From a checkpoint of a small transformer trained on Wikipedia.
Size: 13 layers, MLP 448 SwiGLU, 12.9M parameters.
Architecture: RMSNorm before each block, rotary positions, no biases in attention or MLP, untied embeddings.
Training: a variant of Muon for these matrices, 266M tokens, 4052 steps.
Each number is 128 + 32 x the weight over its row's rms, rounded and kept within 0 to 255. Layers, rows and columns count from 0. Numbers have three digits each. The size before them is the row's rms in percent of the matrix's.

# layer 9 MLP down (transposed), 448x192, rms 0.192, rows 158-229, columns 128-191
088:128138109123223140123108113107142150117127148127140075142135071147156075080115119135141074143183128117137107066100141082143147142166146115124123075135141126049088097127120097125099079101134141
092:088133095120108140122176165121162150087190137105072103132102108088155105109082170135131065109190180116087095115081206132152109119146113155101111115111133172125159080184106096132102114127135169
094:088151087123148126125097115134117117116106095167167104143093174167160145146132096123105133146123130147081144209122179172155095139149152150093106039095167152107168091136124115109144057111126132
095:117136146079118141122094095074147078071157116086157175130107131121127178127073136101144121115105091133138168162182170074147162109172139125102092099084162092131060152105150145118208132156124075
105:074169103126128139128108138108132093144104152140072144115116010037101172148124113127145144157159105129045115162103137129138194145123142125151152072159086134102098164085149153127165117104160124
097:142092107152151092121121112061078175098129148136091162116072243169115148136093168091131137068088137049105161111082130105139077139156160118140111099095173184141148089113150093107161169143086161
094:168117140145110130090137121101085075157134005092176182082173243124165154088108098066133140166178084143187164112139173076148111110137109097162153121158126099150140129111110126120159086147159106
096:129117104189137145120086136142106109159131000159126150141164135145205107131127147169103108084186107144094138119175090126149107134115134107081126190109190136143141050172074144179155140110134173
096:095128145126132137119106116159163178151108109177147137121104086139181128128086120132175130163118097071104132118138126151148120181111126105072125179122160075067147143148091136104154136083118102
101:097152141122121123089115125142164117181134242112131166106099135105127165099081129128154146132124161138129124153076108090088125173141054081124137132109155088140089148133166154165099173127163162
108:169173172138083160139158140087134090138113113153155129163160136123197110127167078120172157115114166057104112200138154090101126129090180084114114098080088124140101114143112096097147179135138049
106:092106150117124111078141124162105115183128142192154136111088155087085048096112113161108140102180151096068148098149177142125130100145116126176117126148145146143141162070124115124100095060116087
098:165127152136118156112137134138121101129094024097083159148115175124116198189127151172116193133077147138090128169122088129133128094148143100097155135101134150157082104075115036131156198126137124
099:148115101074111110091123097161091144123096120139157130140151115082130103147135115040127106117101143133135102122141116105164114092152115171213131128111102083168115129137110123146115118077113117
108:112118112142200119076145131112138123040141255117146155101115127044133190115171134175134107103144084116135065096142088147109109141111114069096129102108120109137154152138142141056094068137155132
097:171148135120117142128138115163081159150076096126143172136167122166142136148144164145153148102175123180131133138123087115096173141099137112165083169083164136121112082156225136135098109082073110
091:182147149051080096110105112099092109136075186116082150139157098107166175086112137130070167138088068157085093142165142147192117089133092144126098119099142101161136125153165082077083065171110108
100:082172127119139131131131094149176089092137097109149124114068087132131115178080088131126110165148096131069140123109083162106150075095144116085168145142137132084158101106146153114097079138124131
093:145169152075119175139141130078125172153184082095190094071167152169145126131140122147160164108120144130138197129154127145153095138110087071161110213080159140110130161098189188109064107125103143
100:144133170099083146139136150174127123158152123162144108150133056103156179114112140126084164137073165079093179130132149137132158139061106073151158092067111154188119165095146143119150191153052102
102:098120143110143147192111119137117186159114114090100111131137137169152132112089125165111071083101120172151190086098123124051113193129162088116188213159066142154148136180090090175099118096157136
096:142148125151114122084113131133115141144137178105146135103123149116091097081153164152094119156117115160166108123131111145094125167094097117100148158154117104103172178121130129156179161102118076
098:182152126146089143099114141134205128141131141106128132081146080084186046147149124186139094149090097106107093149148115125129070146131158135099144095113173145173124133145108133125153159090073154
097:104140114133079136147112133114132136135126095181133137094151147127099141098106139112146115218098140168198146164066138182121157132111166116135117147137062098110135134182120113127126080203136128
097:144182100134138194156116128106111198100119170115139137111122150105152089123147169167122103181118152170161145126113126127146190119114171179146176138088107085105056101093145151159124088108143135
097:099137122108154068099085102131128147103118155149134096141135144134153148115159165126084164082145140190144142151126151129153108033126101079112193121187144123127188123115075107160106126109144114
094:205164119108152104121158080148140085181151190166140094171135145093103138126182089152076148135120131105088081099077149098146153145048122151101139122126151178070113133171150127128120140123135043
105:166115159097115092143145144211120077107125036127060096138112151142193104136088166150106144146154125064074082146126131120130127132107133157080137154120147082155196148159143129096125136141194107
099:104162089109130099060166089097164148153100107133152192090159108191105167065104092149087141188128094088093127106109173132141154110103114085083162129134103172129091161152161062071102152149112157
113:150165104146160152168081095120161164088112173116155115060127202122156122121134172114135139105161085132180149081141157094165187122112169134167135126099134096128099141149124100139131084180138096
110:161121130165152120222145081124163078159111144094156183089134104112161030196150101111150144122131104110136161173121150157084166072158134127141152211149122175105071104096122095109112142099180137
097:165095156138116134123152132126103128135144135068180109145110059175174148088136179121122122094123146102125123050122116170065072156169112139094176131101084103168113105164121138122116174086107082
102:119063132119119118080113114159126110127152212141098130136134155055109116106134119110116135147107168105136157101109100205068095147160094127167146188141090132147111142024148143109163108123131128
106:127134143119135129154136118144126105171127024149140129146182167139112105108058121107142141164165166088175138089084143138184131169104181132110124141151121130135096131132131097143125095141125173
096:104076117137117125155096137107120103145122162129153130087172137184144105105109076117120128143080091143067129090180070121109155144137161125134196072123123136162045154106104145135127116173082146
089:147131118102163113071163148157151166083159167103131119080131121084221178197134105082080124079161124077124091126121119095139185147149148128166144098137151151108142152115129198141131147158158158
093:125145091134111098137147138146153158094120095139124104147118084114037132126162094137122118084166083147079150121124148103143108084101091216103122155131100176143166145148171128133156142078138147
094:149115149109129197070146146157138197137175051064119096117071154179118193153099102116137137198120122145155165145098089109138125087148114144103118124130149096156170150150120100107095120160186150
091:190125113163111188081170089150104132168118111115105124073085058105137104175097084080123115164098167096082049156134093094083130129120152164134159085114117128133150204097155149107121127162141088
100:125144084129084132163104133086189139156133113167153146145137113091105070109151108142122137059166171137076107102172146149152085129058178127170153173134107175064155113144176161107139099082130164
097:148108113062123152105117073164160103124095076135090164147155070089105155121148121151173104134122113150111116126133140086181145092116102163101138126147201092092123091115097120139111098236157061
106:124087134152160094099099151094077110117121110140118098161139019111140202126115103131092186054100088134117228151084096122143113195140164153158120175108120134144115124085150148141153112072124142
097:152147126126134157171207098107097125100137182112120130185086053140103168138130109148092154083134169144101115174143121197101092119122136116147120145075106140109114111128144096138173178133145117
100:117110176097166100120163115118118133167180113142122130101123255139133173155143073101086082124134123119146149127041127132166112140134134141145151169088161132133146077136107117113133088100125116
095:134121169119118138123123129082098130131073038104112143139101255140095122161141127117095114061101141148158128089126136076154149127068176085080155116218097121152140167063117091090147162077084115
109:141109128088082098052126124131143133071188063088162135178104193103056138095123088173140102173167180168071084136101112159092110067090168158062145123081122157161111093154154112120143130093123142
100:189146151157137088155102184131143115161090186150120114148071109183121186081100121198117113159128083114159104181125086088100174130156128177099190128104087157062178072116148119142165171161095125
113:206135140154152138153154165097128133138121133158172194115128155138217169123164148097130149045146094138127093095169165196155180118108123101096130151102106110142141087108156157134127156114139208
093:115084147100143174107103155128087162111115192163099060204172095065078096090131120158114118125150175143144115102083094124155131118176133165187138121098124151163086149104158142138103121118073182
107:147134117146173157124142157135136112109132108175095146120166047086119106131153082152140150147076097114173175100171095115128119155142107109121146141101153188139145098101099096079042085145140162
106:172097171136160137109157139163147135124145183131098121112130149063131124075103052056107212105098199134124138197112127092146099205182176150153097121148146124147080156099108167137151157077092165
097:111117112129097108123132113127132106152158134187145178125128169088153152098093172140102175189089138148109127150143074088119065207100123066160108148167133062115107125117139136139129084187111155
094:055120099089150159120136072110165105096143146144156174161119135155095140133146097110076126120120100109085128037171085095169160159111109122128084100109109129117193154108113168107129149128158096
093:168124145154111095167176092127111120128105136080132151118112136139103125145111129105157134119075149108129146177130122125097114162131115121135175142104152099155073142098152166160079095075113177
134:150101125188125106121119084080136130160115099177102161114139228132160086079170205089163162099119094108160153169122132105115107220165120130179211125139086106127120142142176107119150146129157178
101:055142150084122153130108095140186115135159073124134117122076043061155175140108065138126135140114165205165163116155176123149094105106161163166123155108122162122189197128156149150150130163114118
095:095090167135165178129131150110165138191099092109139108127146123101061166173179150109090132165145109134090169132104176104094118131154110088149145099121133132117146119078098130093072138164113118
101:113106124108087156111092181118189071118120201098118114117090071115141009170163121108160115185184143133168133158117165135107077178080133127092119091104069095076100123094166112137144109093121134
105:148110149132121081125129146101163124168106214114114147123172134135160049163146200128142152157095150121085081171190194100156119136138119114114170151121140068141129120157170178111191104159121148
110:138112077105103132156107134094145125110170122105124165116147255057131215122153161178161117111123134122096122128169110112170161111076112145108138131117105161066115102111120148137143187104150102
089:158092171151138101157099124119082107141152085120189144048132222148157056169133161130206107139155109109091065122202141091126122137111133145114195139129140085103066162164168134107106128104148060
094:166144120099160136150089177152066133115145164143129179194104091151053147127155086153124091115113110112147122127144101095145079116130123157164162141117136118117145138131158140099043142061128122
102:105149145080134174098148158102119128151116183096104074168147236128138145155122144137140103094098149170183152113142159099153150116099145122124170173118112149143158098083146130135153091128105195
107:106157111093120103139146097139167147091121000131121147150117172172116145101111173140114116097145116066075132086137112095135119142137101121091128105183159128121145119133102108129132148146148107
096:113112160146147133112160142127124119096138026157152092135141172113086096152097076109161112090127112125112161143101080112113125168199118088103167138135111167136170122150113109166071181118117122
126:135134116088101150110122183112115106102116037138099118089092184123138114072114094140130089092165174128125135158123208142150139165125175143133103101047138150106110185114123176118105116129142065
097:087123155159111144116087136143089167120145062106121078084106205149098117160151164087109113100124121141181137135109110108049091072145060189141095133130142138139156135117173111084142067068130145
094:098125117161172139127123163117113088183101065079106132179116182044084114162114078131182142086136133146137148147109131150123125110108104043158130087118093134121135103038173100184124088091100143
106:171149149204194109122097108129185077143079007132136106143107103147152117084116154130099131082157102083119163052112153106089174145141100098133080121104093118095172166139153109115140152137176175
097:106128145077118098117093125132127090109086181130151097179110110143097065136077138136118165199144060135174104094164107062115102121170150142140181184163188138114158181205106097109164113128114103
088:147133137209188151106136154102075170117108199104139161164164169131101186148123099140140124139076144178096096169103143144096119084115160119085143156103150108147103116091101163102108113120153177
101:137135131072140116138154118148151117130136080159129146182104116134114135083100098144135095113154130145140134121121143111124152134135110205172125127150096103113121099147125220178125110164154147
# layer 9 MLP gate, 448x192, rms 0.13, rows 159-229, columns 128-191
096:124162166145159067156093128156144185134103136148111150128119168143096172130181155139199094069223171090111138127079131117106125130112135133090137108162148153157148180182151131130103139096094087
101:107154093115131131144126101119122074149099137168139183120107087137160167099140093160172160076142117171095184128120147141083052136164148089136133140151134136140161123138152170155105148134097124
100:170155121115129140113159120088138140079165090134129135114144104154154175067092099168101136127163087092172124042101140085125114133073101143113119098083117112112102112139180163122134126076084140
101:136089115141132058096172102173139125128114123092092139095114187100117080155157119156109131139159128110144137153137116138148151158098086188095088105072113124056140157109119144140067107105065105
091:116100141105118149112080149145103106159093124139141140145096211129136151086137140110160092091134168116102134110104167137076082132129149128135154117108161122120092119148161097110165169137081142
095:102103153174144130097089134116119127123126128139170079146130190136135109126175084153125104115131149112029124146190111171120176151092141139122192136028106150145147120147152125127102095156144134
091:150162172165101118071088123133125086098156133125112166145112136099140108146172111137051155097121127164087162130194139148134100139191158047157140151095109150190102145162077140110152177160107083
106:126118175091078119143108211157089148139119123129140147135173100176160106104114114090133121089112120108122129141109065144123058138138214170153181195108139106123147181145093154151098080076159145
108:075162134102084113118140171163176070159175136140114141122152122118119119115132133147182141091054103121136129091169143099183089115149152108191134129084108129155141148144128101109123097090190148
098:127112115125115112091060169108173115143176134142121122120088197128101097154109158089054107141142176083131132140109129082071140131178134136180158122151156105116089131166135130114143152141137195
105:150125186139120120106094093154137166149129202109156122112054175153144117117141113155179155104084165111079168156177142116147132101142145071194168161118121157162135099091115116117160177100128126
108:154132109164088099164088147092094088103081092140092235137138112172098111111092109145107178086111101130089100134148166129153154137114131121155149138135164155164112145128123147159150048122121118
103:122172120126156189111091139085142156154145146181125093118167055140095175119125110153159154126140084123100172113134222145178105168083142137159067142099171126124117119130134149107158090137090125
100:117208161135182113142151151159175137138137116160137132149116086114065091133127197162100196178101106128099157124124149118120137085173149107113159161148067163133142137102132108130109090151162175
104:170147112128099131107192188120092168154156129115178155122128132125157191157110125119153084131131100082153092164138142058113149170090138101174142162110171070141073115148152169209173068056078143
102:120109135134110115069182109126124131105108089114144188109124136153059188173109071080230115114120122095122164086157158154125120142178150134167138140150120148092113105157132128112136144095173189
088:146224113136126117171119142139130064113116092116133124183144097144126120156080178130094107127102091132134082137078096101146107076127163063061181097161120106179163137111130180198115107161101147
104:133114104086145139151074167091139170105124136111132144134061117113082120116116214089170167108137127111146142076123113138077142126182124157126174178122134139135141174130162074177075167099129101
098:092138138110120162176106115158085124174082124162106103111143091090073152099101106153044141138125091112090175145194124099198098126177061113129150089136069176141100181089135135132134133169118142
099:140140125177142123047092123134175131163122029161129160120131115119115075073141173142137140152141154127103133178126126098120215184111103120188163139167158137177160153076070055147163106134129085
092:123180157121140156145150131105167163095096117131110146159072157126145141065125133103107171090188143123145163148191143105145084128143107166191095135099137119136084101145107138092177123140130145
100:158087157151123153163157103169178174096173141156165152142118148111175058123150148140134189110143094126123126144198099104126177142097241094160155125118062151130132117128132119152139122124183088
092:124141089145101105123124155128102125133075141143112100103134093127074132149120094173108112143158139129121127107100078144099133104117136161148071123108159099155106090111114175155111146170182111
107:127130056192102153156113158114096126194101194122106210182118095152158100123125116215102162152155126113082110113153157177143128113097200091131123092132123110132185127127134059179147103125191109
094:172082132140101159130154126138135135121120143100069087195083139116080114175114112160159140096119154050153135124182117133112157140143099102136055147115167164103052150109113090104163152086122135
106:095180111171207065123147173200175091114120123070161174091101115134147133127127123077140090165165151080202161129103099104136153067157133128202133136070152092146126076119045120141158143102123144
109:069122155123083138165120132128104054125144145129106127168171118118116144081152109114096165136068120214142129120120102111080145117110144124179125135141158165108089152156164177138109115103107096
103:099089105105096074119110133147085073090138130086161154132157147140094128069067140149119175126146055122100132107125120111157061090136093118160171170198137066090163124113146132114131182134141121
091:109160111072156129164166101128115111089146086125103127027179123112175173108145119170146096107132130138149100109091154080137107147124101132143154131137148066107062087108170155140084125126139081
106:114148138120129121127154152079160177134116187108144088131134086150162147096145112165102142140107144119063171106082139109152144141141106128145142145122142178064155142197133133090101127127124087
099:178112085080067134123101021140159132080127132127112126087097138149116114080121145130135126073116144098210135122105118107160120151075114115140165092143113081125118153076139169160165122182126146
103:171084130093136120124122154114119155146145111067154148131186136129102087126074175128121114082129141118132165136053130151098158135169091133186120112103118090109099122068108137133168128167125184
094:161107087182114153100137089171151086153146137114147142088152128136188124107109195088159125157142154084143099153173128065170125107121153102164136156076124095093110118132166072099160115115147083
103:079066149181135094127157126119132154199142152086117124127173122122087140076135138105107124128151098108123083106191121183077126109090159110109159117202122114132078193124134164102096147111073115
092:117089122118172118128086166174124106138103069155121165173135081140118118091164133186127040162099159113126105196153178149164125144129115139106141146160128052107149122094141113157127114132072130
100:143104152143140095071212112118090138116105103147126099086102094085061140090116096109110115165151086081128110135052169153182138133131090169174138105108122142088105162145133173114160100152079120
103:115102126104149106158140105138158109135105118104173171135074158084160150139157158081162112154102101121162113091124059100113181212188150070120086129149112051158088204108093133121145144133151155
096:060122142107122117161135146066138167120089226143115130135119109160169171101177101167131083042163125103195103150151066142136102140136146165147097103171150146081116127151176112107124107131128137
117:160087178117133133107168167162116149120113146153156076158145158126081161145185156125136165135121095144113120073151133142161045170129117135101112145112080126085171133119144175153179117099155144
091:133136078114137194155130114085179131152170094162103154081142112125100148073183118137107096111146084070127100084153176133168118147037169129119137133169167133105110173151095147123106077129097148
094:155194116118112115177189154129163078104161082111133076119123128151101204190166107068129142119146113122160129154106068134102135090146112081141167141144116072164152101189142167158037131112122185
094:145126189124153113102123140086142140126128123156100165196114168118120126080159171107163117184089106116100156076084087163143154128125114123118168115136118099109137163157085101135104129169148141
096:130128070126155133155120207171098165059134119127150157119106180127108169164173155109109112108113155116119096106174156070079151111129083134174108161073140133148123178144104131148159174122082108
093:079138073119151117120133114089147122173129091125105084123123119153072156128143080106253212103121173120127132159115156087165166120090158077163073091108142133125141135214109085156135108104144155
103:117141174130141091064145109077096146087144125160104103130155141106069122125165109151143102098139087101134128050135204069080121113062126158132191138079117150145130128150117182186157111132093153
092:123108149153094092097141139068124089135116130105085130108100161144094126155125083147109116069075010103089135115083151175120120167139127150125148153157122108143117145084179114101107099083110164
125:098105163088112061134075134148139044130136108148141107087087131142159076119117135143188128144117145094088188115143078111101119175166162130149111189117156145140158128106142147089147099126154075
103:129115113117207148051185152133105141162147084129111083087095135144111165067180134059097095072172128148122091146128121118077108111151130101092059110085133098152146179113120116143139084131114162
101:121162111167149116102125102157169142168127130115082177121089163138170092141141117155180185165147130120140122081109107106122162176171150138160128130099107177124135084061150129122145165111142201
104:161133155094103114114139132114091089104124107135156103113159120166125123122165165134094109157083138075129157115185044121130079124084117156080167129096132126094161168123159162103175103150105158
098:125162151101075111111086144147151132205183119175173126106122157199120163071090110118138118075139128122144147129120117194113106127109134101090127154169124100108189113132194104126176110113133069
088:142112065126128091079145110170129108117166166166148140141136114128095137119123131093127200133138139174079165145121079119114154178095139163114134129122118140117129082146068158090128087136192084
102:127141171093147069126126079125154110104181170119123128157086128154151070122076170153153173128072081145181104142128160177146160129094096129119107149064128153139142149113136136160167145146080123
076:089189145102151136109147170143124174121124192076126113135140171110140187149123080179129127155122180162092113072161088156130143069112124116072088129180098179124136129140098181135119090181070132
085:112118161122165152093117166136169148103149067080087133106066141106144099126132119110197105133129132081147129150150137160186060167062190169079099135092152105078087228155138102111078095122126179
100:150146202154129131094099096083208112088158133141072125117141115094097161139146099162141124125120148132121131202131110149133120159130127054088163148107168100159164077138156075199090145089192098
098:124114140065101161134102110142106178142097102120147102110157160184128181102133129070123140128148179157196073109172107078124119144119075126101168151159098133149079151128139172122097116138111155
088:141176162139150141106122136118084207189103098121093142146134110127104100111180141111145124165179185090102089136137192159186160145092100111124178123101155145199186144134142143078149167214167118
102:123158139094127139132172088137144147135156137138085085117084207099162116093164149138183143120134126080162112065162129102203112071162101099137120079090042154102133134127173122102110185105122091
101:149090073099095126106161136187108143118140114148145066122111123163167163147149155078166187116092112128112096103140110110110140090130147093126165118155107140103137134115175109143147112111064123
099:161160157061136146148102177186113099111156104112112108089157134140094140102103129104163148173112135103116158099188139145106114193200110107147098111077163093179121089072202057113128125113081076
099:110105103129100094146094148167136147095155102147064169095142156145125120134116091091177135136131136132159146165126125148187128147178116140131078088111118192068115128146131118156100166140139136
096:106137170151121117053117163113142175132064110161138170147107146123117127113168126118130137111142156131098141153101156147190107140154139144180091140110130174155121127168106094135115116156143149
112:124148156099100087170111106102090041141108105136082137114153128143070077113178165172136131165140100124135125123124157149116152105035139122191087150096108055161101104122137077128144160122101076
114:136139177128131120116160129195179166155169127171165139110141115110100106175153177137080140095090049110102118030180107088111088151110083084143136101179122142090169139116119095150138107142125199
080:116087205076190159096108149154135075203117086112148160150141125150152099167168112124132109164143151125097153151138156187145171190058163093132075133157096166127142125129133161128127145088125098
100:040104155103130136101131093196145186115156094123067159141085127097089091099189152111191095124087108117156150125113145058136167083158149083098126151161043142187117166098150150100128152122114163
105:082095157076121086144131107096136136202107182134115102128118079105142169144134112165153192097131177096136130144096146120111135062137156110084098129079163153180145158083104181172180142179104137
101:109149121143126125157155152124154217140140145128105122169095022147189159099135156070122181125168096106146139063158139109096103151126115137142174114166103071130185143153120163134113168101130134
104:106137115079126181056080087142102156105185097158067114167114091112056091104097145070144146164175137140180107124125095104113120191150041083068099075136160092151126067188139146124131123140136093
100:054082074124180085136137135130141152182097160115086082159114086131118091143163142082140103113170156093132141086099186066180156171160092116140085101084099173152124174065123112174120129085134156
# layer 9 MLP up, 448x192, rms 0.138, rows 159-229, columns 128-191
090:134197101119158190069099129090155069136078076103109105169089140161121106141148109117189113134149047147118108109126162101065076127086114086169144112102113135132120121167075128081097165130139119
101:116126121143169092177123151147103151081113110165154171176155202122164138066158110154140128071137096112181083216104148127117118124130174113070100123098125113197110128127098147115143085129097120
096:173074131175119155100120170090132106109125107169120123135094131103130064114095084145097124121141117145110183146121097194102072120149112117117185215064069136125178141151166109155128134136088121
092:148103161083141058125125130125134167101120060109143144115166062098098161145102128138095100087151126061176180154054075118128146090113155164104115058078179144130110094122108136156136142165087117
088:051124172183121091121097174081101089140075056121095110088168133064161189128114125155135137097135159153113107138100152120042125124084112119092130101087182073104094145164149180135173173166117170
085:110119195165176194112155126138147153101132141149172101099116070061089151103097121097117100140115130105032083169136102162125169152077151171128067112125168106112115136120137193126105130159154118
093:100119207144110150084117147137094130079119113141117113171120184190109130152206114095094125100181168156127136107177152132174126087132116114167133145125166148131211145164092094127139123108127158
107:160139186070169135126095126142172146142096091176110140113158168142071097104134123130077102220112132115181141169126107114100152112101088104159063134121151148165149071112128099166123089189089112
100:089131110139086080131142100131071120129184168139131101132123097148154066194124165181130149143099122122166144125156092107124176077128095065100177131135160141145157184144092114091072145108156121
092:112147076094134120169146152114142150124172190071120111147149065112114132128146138125152185123081163145119177153188115151094136117116119146101110145137085130152149163164127129165142097092133138
105:175135157116096152094135085118148090115108147116116127146141108130187126098111129142086151082072138146116190108125162105122129081127115076115137133118128071151165169093120155072102131061093149
105:056115104117125093124144117118164115181184121102070152151159100098119091131135047127054168166115147173202097091083122166200147106116147120111116142137131127108055156151107089134118057160082068
102:099069103143076115089132170123124140135092167107093113097183117134169204076163141140163131122144134184098139133160113142084168094159116164134142166148125120100166162135114138136163163132123157
105:131108086124164161079098132133119097154090139098053119124137087146147080140169128064112131160104104106119130125111156105141066169177097094140103090105167129144115102130104124125073157146110101
112:144143121111164112083092143153157099179172118124160148147120077123182130163091153143144080140088119131137147149115128156123121147144144130122097142123169121153123198074186159134157106093068178
101:049151145122177156135128141139091134205131182095204100128133163153163135136138083131107128134148125103115154139129111158143133124137033104067136169135137189092078147114152123058161132168131163
092:100120097125084107147100144139115102108110139142100072150162085113130156134138121142084151132164082116085119104131109096089101094153144131155109079131139148159134127140071177101210069157169160
109:145104097109130137137161193171160178090136100125109151110139107079136164103129115136108091129175106150108126115086136134126126152114122181144137134104135138096087156093166145188105128118113111
102:158164179088132094158125112177160120128128078194155122132138133154116130118153149152076135108076142123187174124188148124174172079052109132120117134199128181159156109122205095133139157142123126
091:212113123097165109085060134096127151188147220148115152146082124108132143114108100189097064112112155109117105142155184127157130142128107102155111110208134122130087122147138145158102128125172150
091:180081102174092128131163136079143118091168154093114098178115163131095066113108130113111097082113108184104153148109156151141109094137082160097143168100117151115171153138144083100091188155156123
097:147136087120107101161141100148049177166185156067181149136177175132082174167131123126125156155186144132109151081124140161075151189168117141163144120089160130071161115118175124113095131184123135
095:161119152138123089107110160137105142152067078180133156154096114102091164137086162126166109084071136137156116125105070117143099163216142055076126135149137134120148130121102131136149122159147095
102:119132075102133118117142085160179183126133150158111090148115165092078179164074164047103080156161169138117123154126102185127085153173180121074151138154138063085070140128141160108101145105129204
099:128156114201139113131141170094142109086111054132113111074080150114173102153078107150122167126121120065145153119120098112176098104136122105127150163140155064105144149124131109125141097131112074
108:089106095114167197098116133141146104112100153158172071163134111130125119149152102105170137149125136163093093139190143168098132152120118099095180128146144126154132157167203163120098117145184100
105:170150115107086106137109187196163118167106093162141140108164158100143062154151093102160121146124120134096097171163136086115143148155147107150185124111191102091183165109137094175124180215159120
100:176098133113054157135133128118130175213119179158236135116165136136127133107122159116094172146117095106094128122163140113120098112117135077112168076122082135081138093114166128085108123116155175
081:137082122119133144123135159121093129140092170138150143159097172114096121135088153089066104146129159131136109146108078136075091121121136172170145144205154145114130153127109179117117149158096183
119:192138132238092136124126109094105144116128159119135204120114098144139184130071136155139142173123162121143079078082083144133112104076151152131185104165119085092154133107158115135183099127157167
104:120130172139093109121070130129081106131134144135135148119122092123184108048122110088131107081110120179108136094114078124119130163136129136134133118163096078179068128080070098165141123092091116
109:114167125163142162103127153103126119128201200106126108142112066099106109111111140143114098144145188136092137073114146209133101158140132098107110118152122127108100149132137139151146054130119098
118:197137134116073179132115140088176176093122086139124166150170127108165106130159144120108102109103110073117175088083124103138143129096131132140139098208178196142156086118125093084128154134079131
113:120189136126036139125090128085128116137130164165067119109107121174072105134159177152134132161105120128149113158139158165083165153103107119143128144130114120210100135160193158134156158158135115
096:129082117202084107102143132155148210118194091163052098152119102151155194134155037135114121090118139171082094111117121154132161117091152123171059127085177116170073126138186131129153148129067098
090:119156110152127123086193123155086095123121093146135149121106121168112035097066084108147129120132092109143086108042148103180063110131149142128156124168122139162164138125118157071119156164095143
093:170068148120211118093132157173095175105137154134101093133153182066163166132145175152149096126126087098170116147174080214149113133133152133147184198098088111122138096088150178132054101101143153
109:118101175176172060109114117080096099073076103118119087140032119182142113090119114182157088172171100058104086131122145118110141094089159141118093177144164146109136081070148112104111157146117049
107:092133139160133115128140161130116067158137118142142178155127161128119110166168127145165037120095175134061092099122155050130108194148111141123135131116182098184134112099148131130127168157120106
090:130118179188122152179105153125174160174134042130138122102118119125166050086090088134145136084146149103153048128185175171124169168152137106191131155139097128132163160132061103142180122121137137
105:123079142110148169129128074084073183188143172162179122095130178082173174136135142154170133098138129111077146105113157135204146147082180141141110140091100084116074119138154112158104110047092165
106:091114140111143099133086151202155189119103107178215132107124091082129193158119078189130152173140131141116095126079154113173119123125177122135112091116128039119095166112121170156176148134112146
097:122115157074117153140143113116168093098101081138126118137157169138176155143173100142168120139185171155081147141126128136133137100090102126139196105121103130181164131131157127088082142163090026
097:110153192125134129154150115154098143118102133112134108071084167092098150117159160123091125110112095090074170118106136081088201135152159109119149157072119104125197186093185067125091144159143170
102:142138154126116150070102128103145110122127095163171121108102156117133094129113105137157190122100138163146128065157147089149061100157070167135135100115105142163073137127141145157168108167114193
096:144059127148130096111105153151087135137123125112110143171194195101191205056143142082094193129105139121085128180156083124109147149160156181153179098115136122062107144125120122142165162160121138
111:113152126080168174138134110096166097156106114125121126150104121137106145120160138199106110088083123138079148180131080059134127085101147126116135130140131116146109205177147134176086146123133084
105:113159118114155155159095081139150140148098093144126140104148140090096132127130129145066070170096182059135148170049094124103166133093083110186138130158189146122079159145090061144131099055147087
103:113079120162147147135072112167100131136189149092156152144121144082177106107137172147140120130177102061113161126055081160164103148184132140117068109113123122150141158152133148129152097162129107
100:137110108112159101074088111095164134160134124142089126125106191094077079093071152147144153181109139161155118129149164080138148107147161081101155160152096146112167117150130145078089134110166128
106:151155073177087114175184111094132144130124157120106102136174096179156062174170078172084116171127086157126160123134097112134134215136149186134190145135107158103101105113133126129127161129144160
090:119126149210085144111180135139161154104140068119044157166095102100086166139114179115154173088066155179194078132106129101121148204208105090104159187159067165117099137159105160106138120155142129
096:102037110152089079182168178061119077077129161053133143146153139145172161126101163171081079108180134131120140132119069092115110120109134169130156105117119183126158089107155132218115108112113144
069:131088124106194191150144134131166146114111124101102159152093172066118201170115059124108101159138097118105094117118143179115104078170129160104078137099138113132093105148091128129116113089129078
086:225127079163143157123106143178065116102116179172106165128192153174128114117122153129151083165125093007135123139134109127121153150133099155098146124168102109124101146207142163115072146105103119
103:129150125112166143101163245127159149130126117074061138145131095188112196103133067121172143129082176147110149112127131137082098136135153123091156120128152126179142064165145141136125115159209113
094:142095149158129122091165191124130085163074158140134128131132077178137102106086156121084081135094030171112143101109179138145109100162177099114114114143149176160175126178144145110147144141153122
089:108121085114138092120119110154140145081143149137112064167110097132161119153091109133192115113133152149115053113130084079120093100150186132089117154103104090107081088113149081151123166095086133
100:123144216124104120115171134157138168136082130103085132083121190109150173131190122124127123119152136093108162165108109118146122133151116079159140087096062112066084139105103113126162152144089108
105:204163115177120121150138142101142130122138102156132160156193110132153117113176172129132116122135068120132153107117151113110168112091113124144097112128119096192067140097141158108125102141100089
097:167142092133069160112120140192147125127108122158125121127086158078066218152152091133126109084101145108118151066156117219123130118127072047143128113104111107159102124118110101153156067124115139
099:162136191035104204131072116068241154135104120092130171110106104152155126198107142082129107153093185112140096140132104062192131102123120158137143160109205159092106114161087137115122123124117074
091:053104123080127125145114139129172222102099132130146154109176105099072092126148158110110106102096149189101090139126153107119127183102201128157149146094117194160150104131085142176142090140165102
098:138159144124093150126126130131140150137152121119138135125110154173097112150112129090180123113139105091130142122147143084118141137071094160118137171061148128129172141167122147104042086157167126
108:089154148145144138095158127129209153149168112146148147121115084099157099131102154132099191092073073156052154093158093109119068119108121097168127165195106133120173127117085090136123133060130196
080:160160159119097101087158097151149160109193203165117171105111166127100119100123105091111126161109100135122080164140133111179153153065148161119078106108123157129118162152136161157080143163149121
102:052117138178187125108136135095138137124115089145186083070110126177110101172140151128111096044155125101112129100122098095127188153140077131112113114103115143128071125135146154098119113153093149
116:141098122121131119179148197114154133144093130136181164116126137142155145138200128156161204119138123110164109143152137085064083119183151163094117115096179125157122151117172131138126162155137110
099:088115151146129182087141130154099122169105109093146132132092147103142162091134170177121103091133136170098120144127095092104175136153089090114104112123078166181105151104079137086156116125168139
088:165116143159131167151167108144130144120132148134125192130116168121181188083119103095118198149137140204153081166092112094108111169154164122080156141117112093142108118144182134123125115148105153
105:150138150137125096099143117155149133120168154144149091183111138107130122144173110107188120040148179095178123132139151092190160109127121174114089121145183076169146148193084119122084172142108125